Part of a small language model's weights: 10 layers, biases.
Each number is 128 + 24 x the weight over the matrix's rms, rounded and kept within 0 to 255. Layers, rows and columns count from 0.

# layer 3 MLP down (transposed), 4224x704, rms 0.0222, rows 16-33, columns 264-351
[[108 138 158 154 131  86 117 132 161 169 135 137 122 138 167 147 113 137  89 142 122 138 127 127 133 116 125 136 121 116 144 147 142  95 119 113  93 148 139 147 122 160 154 103 194 146 140 129 126 132 136 116 125 115 129 133 136 120 131  70 142 128 148  89 119 114 135 108 126 120 118 129 107 105 138 169 133 143 131  92 148 132 143 184 118 128  98 110]
 [140 160 142 114 116 152 165 150 117 154 188 175 121 158 111 137 152 124 106 131 198  85 138 115  90  84  94 121 119 117 138  95 166 127 123 141  95  98 133 144  98 133 123 116 129 103 120 112 103 147 192 138 116 121 126 154 131  94  92 115 102 147 164 115  98 108 153 124 117  94 121  92  89 152  84 153 108 121 139 111  94 144 108 106  80 130  96 128]
 [184 129 141 113 147 119 147 177 140 116 148 134 118 132 121 133 150 128 125 164 143 140 129 124 143 108 120 146 130 102 122 158 115 127 111 121 141 133 100 152 153 113 104 150 136 128 149 123 121 116 136 135 132 147 153 128 141 132  99 154 135 140 154  78 138 109 154 101 119 151 154 109 110 107 163  95  88 100 157 140 151  77  95 135 109 151 140 108]
 [120  98 119 149 166 139 119 147 111 159 104 117 124 124 120 117 161 113 135 163 178 116  85 119 133 122  99 132 118 128  88 119 103 111 118 112 140 138 151 124 154 133 168 127 123 106 140 131 124 140  83 156 104 145 143 104 128 112 114 149 143 144 134 122 137 119 132 126  96 138 167 113 133 136 146 125 140 119 125 125 107 185 153  85 103 134 124 119]
 [116  78  77 140 109 136 185 155 143 133 128 100 153 122 136 129 117 145 111 123 151 112  86 108 143  90 152  92 163 170 145 144  80 125 127 138 135 140 103 100 164 146  80  67  97 116 179  85 125 164 110 158 151 120 101 139  99  81 111 135 115 159 127 119 154 124 113 131 155 121 152 117 132 153 109 179 110 116 116 181 146 100 131 113 145 143 146 125]
 [137 175 105 125 132 159 116 116 109 103  97 124 157 106 155 131  86 156  81 109 144 129 137  90 119 131 100 149 144 111 167 115  97 124 104 137 173 123 113 162 103 146 148 177 108 151 144 102  96 148 102 154 120 148 115 150 153 143 113 111 153 151 135 133 128  92 131 132 166 130 142 119 115 145 131 161 122 142 112 111 135 154 142 145 170  99 151 111]
 [110 138 101 174 152  96 141 126 123 104 157 123 117 137 104 122 125 102 125  79 149 150 154 131  95 113 119 101 127 136 141 114 145 135 107 117 123 105 152 120  94 149 157  66 124 133 145 164 134 109 168 137 142 123  98 129 199 131 144 164 111 116  84 133 153 151 198  78 153 130 135 147 167 163  98 137 161 119 112  92 100 110 124 128 150 109 163 136]
 [126 112 154 132 149 174 144  85 125 124 146 150  97 142 150 140 160 104 135 181 128 166 158 159  90 148 128  89 107 103 139 142 154 123 141 130 141 174 130 133 121 116 118 108 115 105  94 101 133 174 132 142 143 133  98 118 145 127 118 155 176 103 138 171 118 113 138 102 105 137 112 129 101  86 115 119 134  85 110  93  98 157  97  67 137 108 111 116]
 [ 80 135 122 131 156 129 144 131 152 123 138 123 116 150  92 160 143 144 162 143 117 119  84 114 126 145  92 150  98 110 130 104 100 142 146 135 158 129 144 124 119 118 127 140 115 108 109 120 132 135 107 136 125 104 109 135  70 110 110 125 110 139  96 130 107 108 131 179 144 141 156 153 120 138 120 153 108 103 105 153 172 194 140 178 104 103 124 100]
 [102 112 136 145 136 109 156  84 136 164 135 114 134 122  64 103 106 134 134 125 102 182 144 146 133 145 118 128 126 114 145  94 156 102 108 105 136  99 135 143 103  94 102 113 133 139  94 127 138 129 106 119 133 148 146 201 142 126 135  79 111  90 149 110 126 175 147 146 141 175 107 140 149 106  92 125 113 155 151 120 106 147 124 119 154 116  96 136]
 [128 128 107  86 113 136 179 131 115 155 106 103 151 134 139 156 129 137  91 140 136 143  97 124 108 145 140 132 141 109 123 139 140 130 123 103 121 118 140 157  96 140 128 133 137 121 118 109 119 124 178 145 127 156 109 127 142 132 103 156 141  99 120 122 130 100 131 123 126 125 137 123 136 125 102 130 126  76 118 127 100 147 138  93 168 103 119 130]
 [107 122 114 123 130 118 102  86 144 146 119 123 164 150 111 170 164  92 114 138 115 118 128 157 113 142 139 118 141  98 139 139 103 103 109 101  97 151 137  98 119 132 135 118 158 101 137 107 135 142 170 123 152 166 150 128  85 155 113 162 162 111 112 157 143 115 138 109 137 122 110 121 115 157 153 176 127 128 109  92 100  99 112  99 108 134 150 173]
 [125  99 115 114 128 131 161  79 104  82 115 103 102 116 114 108 142 144 143 105 101 117  96 118 126  61  90 129 147 168 124 139 112 160 148 100 102 156 135 149 108 144 116  97  97 163 154  95  82 122 146 144 161 160  86 134 150 188 124 142 174 136 180  83 101 103 133 107 115 130 124 142 135 139 109 108 151 121 113 135 132 113 111 149 153 119 159 115]
 [124 127  96 132 131 157 133 122 121 124 113 118 144 135 137 149  95 138 123 150 152 120 166 121 125 114 131 107 115 135 121 112 142 138 120  99 124 110 144 147 138 145 136 119 134 142 134 112 118 129 136 120 125 104 122 133 146 120 143 123 138 130 138 131 134 132 115 123 134 107 131 134 130 132 138 119 113 168 169 120 112 135 142 122 133 138 118 144]
 [118 146 120 112 139 145 120 152 104 135 136 160 136 118 134 139 103 137  94 148 119 134  95 125 131 116 144 107 178 129 136 133 111 141 121 114  89 139 121 149 115 112 154 127 113 127 123 156 125 139 152 131 157 119 138 116 147 135 119 136 150 100 170 120 126 113 150 122 114 104 125 104 132 117 122 124 132 129  94 143 121 123 156 127 154  81 108 175]
 [115 138  91  78 149 133 116 127 112 135 142  87 111 123 121 150  98 121 110  84 125 125  96  94 149  79 118 176 154 113 106 157 138 119 118 179 148 138 137 132 112 119 156 122 117 135 149 118 109 116 125 166  91 129 117 149 119 142 105 119 168 115 123 160 147 124 141 113 171 117 111 144  99 181 107 115 108 168 115 153 149 114 119 130 136 145 124 121]
 [141 120 129 127 141 154  98 103 104 155 158 106 118 130  97  87 135 136 127 149 102 125 141 141 100 166  93 161 160 128 138  80 117 114 106 100 146 130 106 137 119 111 122  70 149 104 128 105 118 155 142 149 120 140 133 138 166 112 112 105 126 123 136 120  99 125 139 145 165  79  51 142 113  98 144 153 130 163 101 144 137 137 142 124 195 120 121 158]
 [150 143 135 151 137 126 129 110 119 147 103 102 121 129 137 119 127  85 124 148 189 155  93 113  82 105 156 171 165 140 149 128 131  89  51 113  75  98  94 116 185 126  94  97 142 101 141 120 127 111  82 150 112 121 135 100 119 135 120  59 130 138  96 137 112 114 140 115 131 148 111  93 125 122  68 113  98 107 102 143 131 101 162  98  96 136  91 163]]
# layer 3 MLP up, 4224x704, rms 0.0259, rows 17-34, columns 264-351
[[123 146 119  88 136 164 136 130 116 129 157 133  80 138 117 149 129 113 153 121 138  83  80 113 108 133 154 158 155 124  98 113 109 155 113 144 136 155 133 155  76 122 104  88  91 137 133 140 111  56 162 102 159 160 144 134 127 123 148 125  78 145 145 119 104 123  85 109 108 111  96 138 114 135  98 135 108 120 109 169 131 146 108 160 141 142 121 144]
 [159 139 151 114 108 105 147 144 114 115 137 147 120 149 105 156 113 130 113 149 137 135 125 102 160 172 171 135 108  98 126 105 129 101 150 101 144 144 123 146 172 137 109 167 123 118 101 157 160 101 130 116 102 121 131 107 133 135 155 117  63 157 113 145 123  96  89 113 181 124 143 128  95 129 158 133 135 145 141 153  99 147 112 145 137 116 126 134]
 [202 139 135  86  77 128 145 146 114 123 153 145 121 117 169 123 122 120 159 161 107 139 114 115 114 119  81 118 147  68 106 130 100 165 134 137 115 110 150 123 144 148 122 130 123 104 129 144 101  93 123  92 126 129 139 148 117 138 130 122  55 117 142 157 127 133 104 129 133 151 147 148 135  87 119 146 136 137 137 142 124 162 168 152 122 144 133 141]
 [ 89 180 118 184 178 166 140 139 135  87 111 152 157 106 129  94 134 150 141  74 138 126 114 145 145 148 157  86 133 126 107 143 153 170 122 104 138 138 133 123 177  86 126 177 105  66 186 124 166 132 109 116 152 155 126 109 132  67 159 148  75 123 128 129 149 164 137 119 116  95  94 156  94  86 134 146 139 132  91 129 109 100 170 138 125 103 134 102]
 [181 167  58 158 101 152 117 127 149 121 100  91 143 165 176  73 147 137 135 119 152 125 188 114 165 157 106 124 117 116 171 113 127 168 133 136 101 129 141 143 113  77  78 112 165 133 107 127 114 108 162  93 116 130 117 143 146 128 113 111 158 107 136 112 155 168 121  86 119 123 116 151 134 112  75  97 133 136  98 126 109 124  98 106 137 104 128 135]
 [102 128 102 148 116 106 103  97  93 135 140 101 125 166 148 115 122 155 104 109 120 136 135 100 159 101 175 106 106 124  70 104  88 101 143 138 105 136 157 108 187 129 115 126  98  98 146 120 192 106  94 136 132  73 100  92 150 114 157 124 113  99 110 177 137 159 163 161  90  87 162 139 130 130 121 105 127 126 102 137 109 142 104 108 122 123 162 130]
 [110 142 155 171 138 139 100 136 130 137 135 155 131 148 147  71 100 144 165 102 121 161 157 118 128 125  87 141 129  95 133 118 134  99 114 134 130  86 134  96 138 115 133 146 111 150 100 110 147 129 109  87 163 115  93 114 110 148 119 108 114 108 160 127 135 136 105 168 129 124 149  90 149 116 117 124 127 133 152 119 146 151 146 143 156 111 122 149]
 [140 130  92 154 126 125  83 133 108 151 152 141 176 116 156 131 125 181 142 145 122 149 139 142 141 131 145 126 131  91 136  81 165 135 169 139 159 102 133 117 107  56 122 168 127 105  86 140 167 143 140 142 147 166 136 124 139 132  98 113 164 130 146 119 132 158 129 125  96  99 135 140 152 110 133 118 133 120 128 159 123 148 134 145 164  80 129 137]
 [133 108  94 132 135 128 158 128 114 140 156  91  91 135 117 139 101 160 139 154 130 148 132 118 143 140 141 145  92 121 153 157  95 142  83 123 141 137 134 123 129 127 118 125 121 178 115 121  73 112 111  95 121 107  99  79 165 134 129 115 150 114 111 148 113 140  98  95 153 147 126 133 109 146 188 138 116 103 158 109 137 117 164 143 125 100  80 124]
 [102 135  77 147 140 113 136 108 130 126 124 107 141 144 149 142 147 131 132 122 120 177 102 126 126 143 172 128 152 118 135 110 132 112 113 125  98 156 125  96 107 161 107 134  96 142 109 119 139  98 107 119 114 117 124 145 157 136 135 134 133 148  92 155 161 126 150 114 153 119 116 125 115 149 104 129 163 123 131 127 115 138 117 134 146  76 114 115]
 [148 112 119 165 149 125  56 141 146 112 123 147 167 141 105 138 143 162 137 180 118 123 142 119 123 105  94 140 104 139 117 111 175 168 146  48  88 119 134 136 114 133 111 129 106 120 147 142 169  97 181 115 142  82  70 149 117 113 144 130 108 128  67 171 169  83 131 170  72 148 170  88 177 103  85 123 163 126 127 118 159 154 117 121 132 147 145 162]
 [159 146  65 131 155 114  98 144 100 147 131 149  76 153 124  65  96 159 147  86  99 146 127 147 148 104 113 133 151 169 126 129 100 164 138  94 135 126 131 121 108 139 154 162 122 143 135 169 117 147 123 129 137 123 109 129 135 131 123 157 150 117 102 154 118 106 161  59 181 123 141  86 143 127 143 195 126 148 170 125 147 125 115 123 127 129 156 121]
 [137 120 138 135 119 121 110 149 152 131 116 136 105 113 125 146 140 108 137 101 112 159 114 125 127 160 118 156 130 105 117 125 129 139 146 134 120 138 106 128 110 117 116 108 115 125 138 175 136  89 109 113 147 126 148 141 111 137 113 163 143 167 153 126 129 111 139 141 145 123 121 127 126 144 115 121 131  72 103 123 110 122  99 134 170  82 118 118]
 [133 120 127 116 124  79 150 125 124 130 113 137 181 154 130 131 159 143 121 134 140 121 131 119 160 117 112  71  86 158 119 103 139 143 147 108 126  78 119 117 142  85 129 132 100 108  95 139 115 109 166 123 131 113 150 115 139 196 172 143 124 167 140 120 130 137  99 152 127 110 138 103 151 140 164 132 169 108  91 165 152 130  95 102 139 135 118 109]
 [131 128 127 127 142  71 121 111 109 156 124 135  89 137 114  91 142 156 123 148 109 158 154 166 133 161 130 127 109  99 119 107 144 134 149  87 120 143 128 104 144 130 132 102 111 112 151 140 159 102 119 128 147 126 118  89 116 128 128 122  89 120 114 144 121 122 142 126 152 123 157 121 145  79 131 105 135 163 123 139 148 124 119 131 168  88  73 121]
 [162 111 142 120  93 132 116 158 119 124 136 100 110 158 134 126 155 139 173 162 127 119 134 139 145 124  97 135 106 130 112 191 164 103 162 188 122 127 136 110 123 107 141 128 135 143 171 134  94 124 148 111 122 118 124 113 135 133 161 128 102 151 153 128 130 138  66 165  93 160 171 139 141 138 165 144 105 133 145 119 153 123 129 135 125 122  80 118]
 [ 98 132 118 129 144 120 134 147 146 117 147 129 115 167 146 104  97 115 121 104 148 126 103 141 120 136 147 160  80  92 145 110 116 154 122 155  81  93 140 126 112 127 163 117 146 104 164 137 148 117 155  90 133 141 123 108 123 150 110  83 119 119 145 101 127 145 129 149 136 117 132 101 131 131 147  77  91 160 141 119 111 127 148 132 130 129 126 115]
 [ 87 137 113 107 176 142 122 145 110  91 133 164 101  92 123  92 100 129 180 128 128 122 118 144 160 112 148 106 144 138  97  84 140 182 144 152 149  65 137 109 159 116 162 144 133 150 117 144 119 142 145 117 132 144 143 140 119 156 116 147 105 126 115 165 100 103 113 130 127 111 134 117 111  56 134 153 133 131 182 165 142 120 134 179  90 101 138 135]]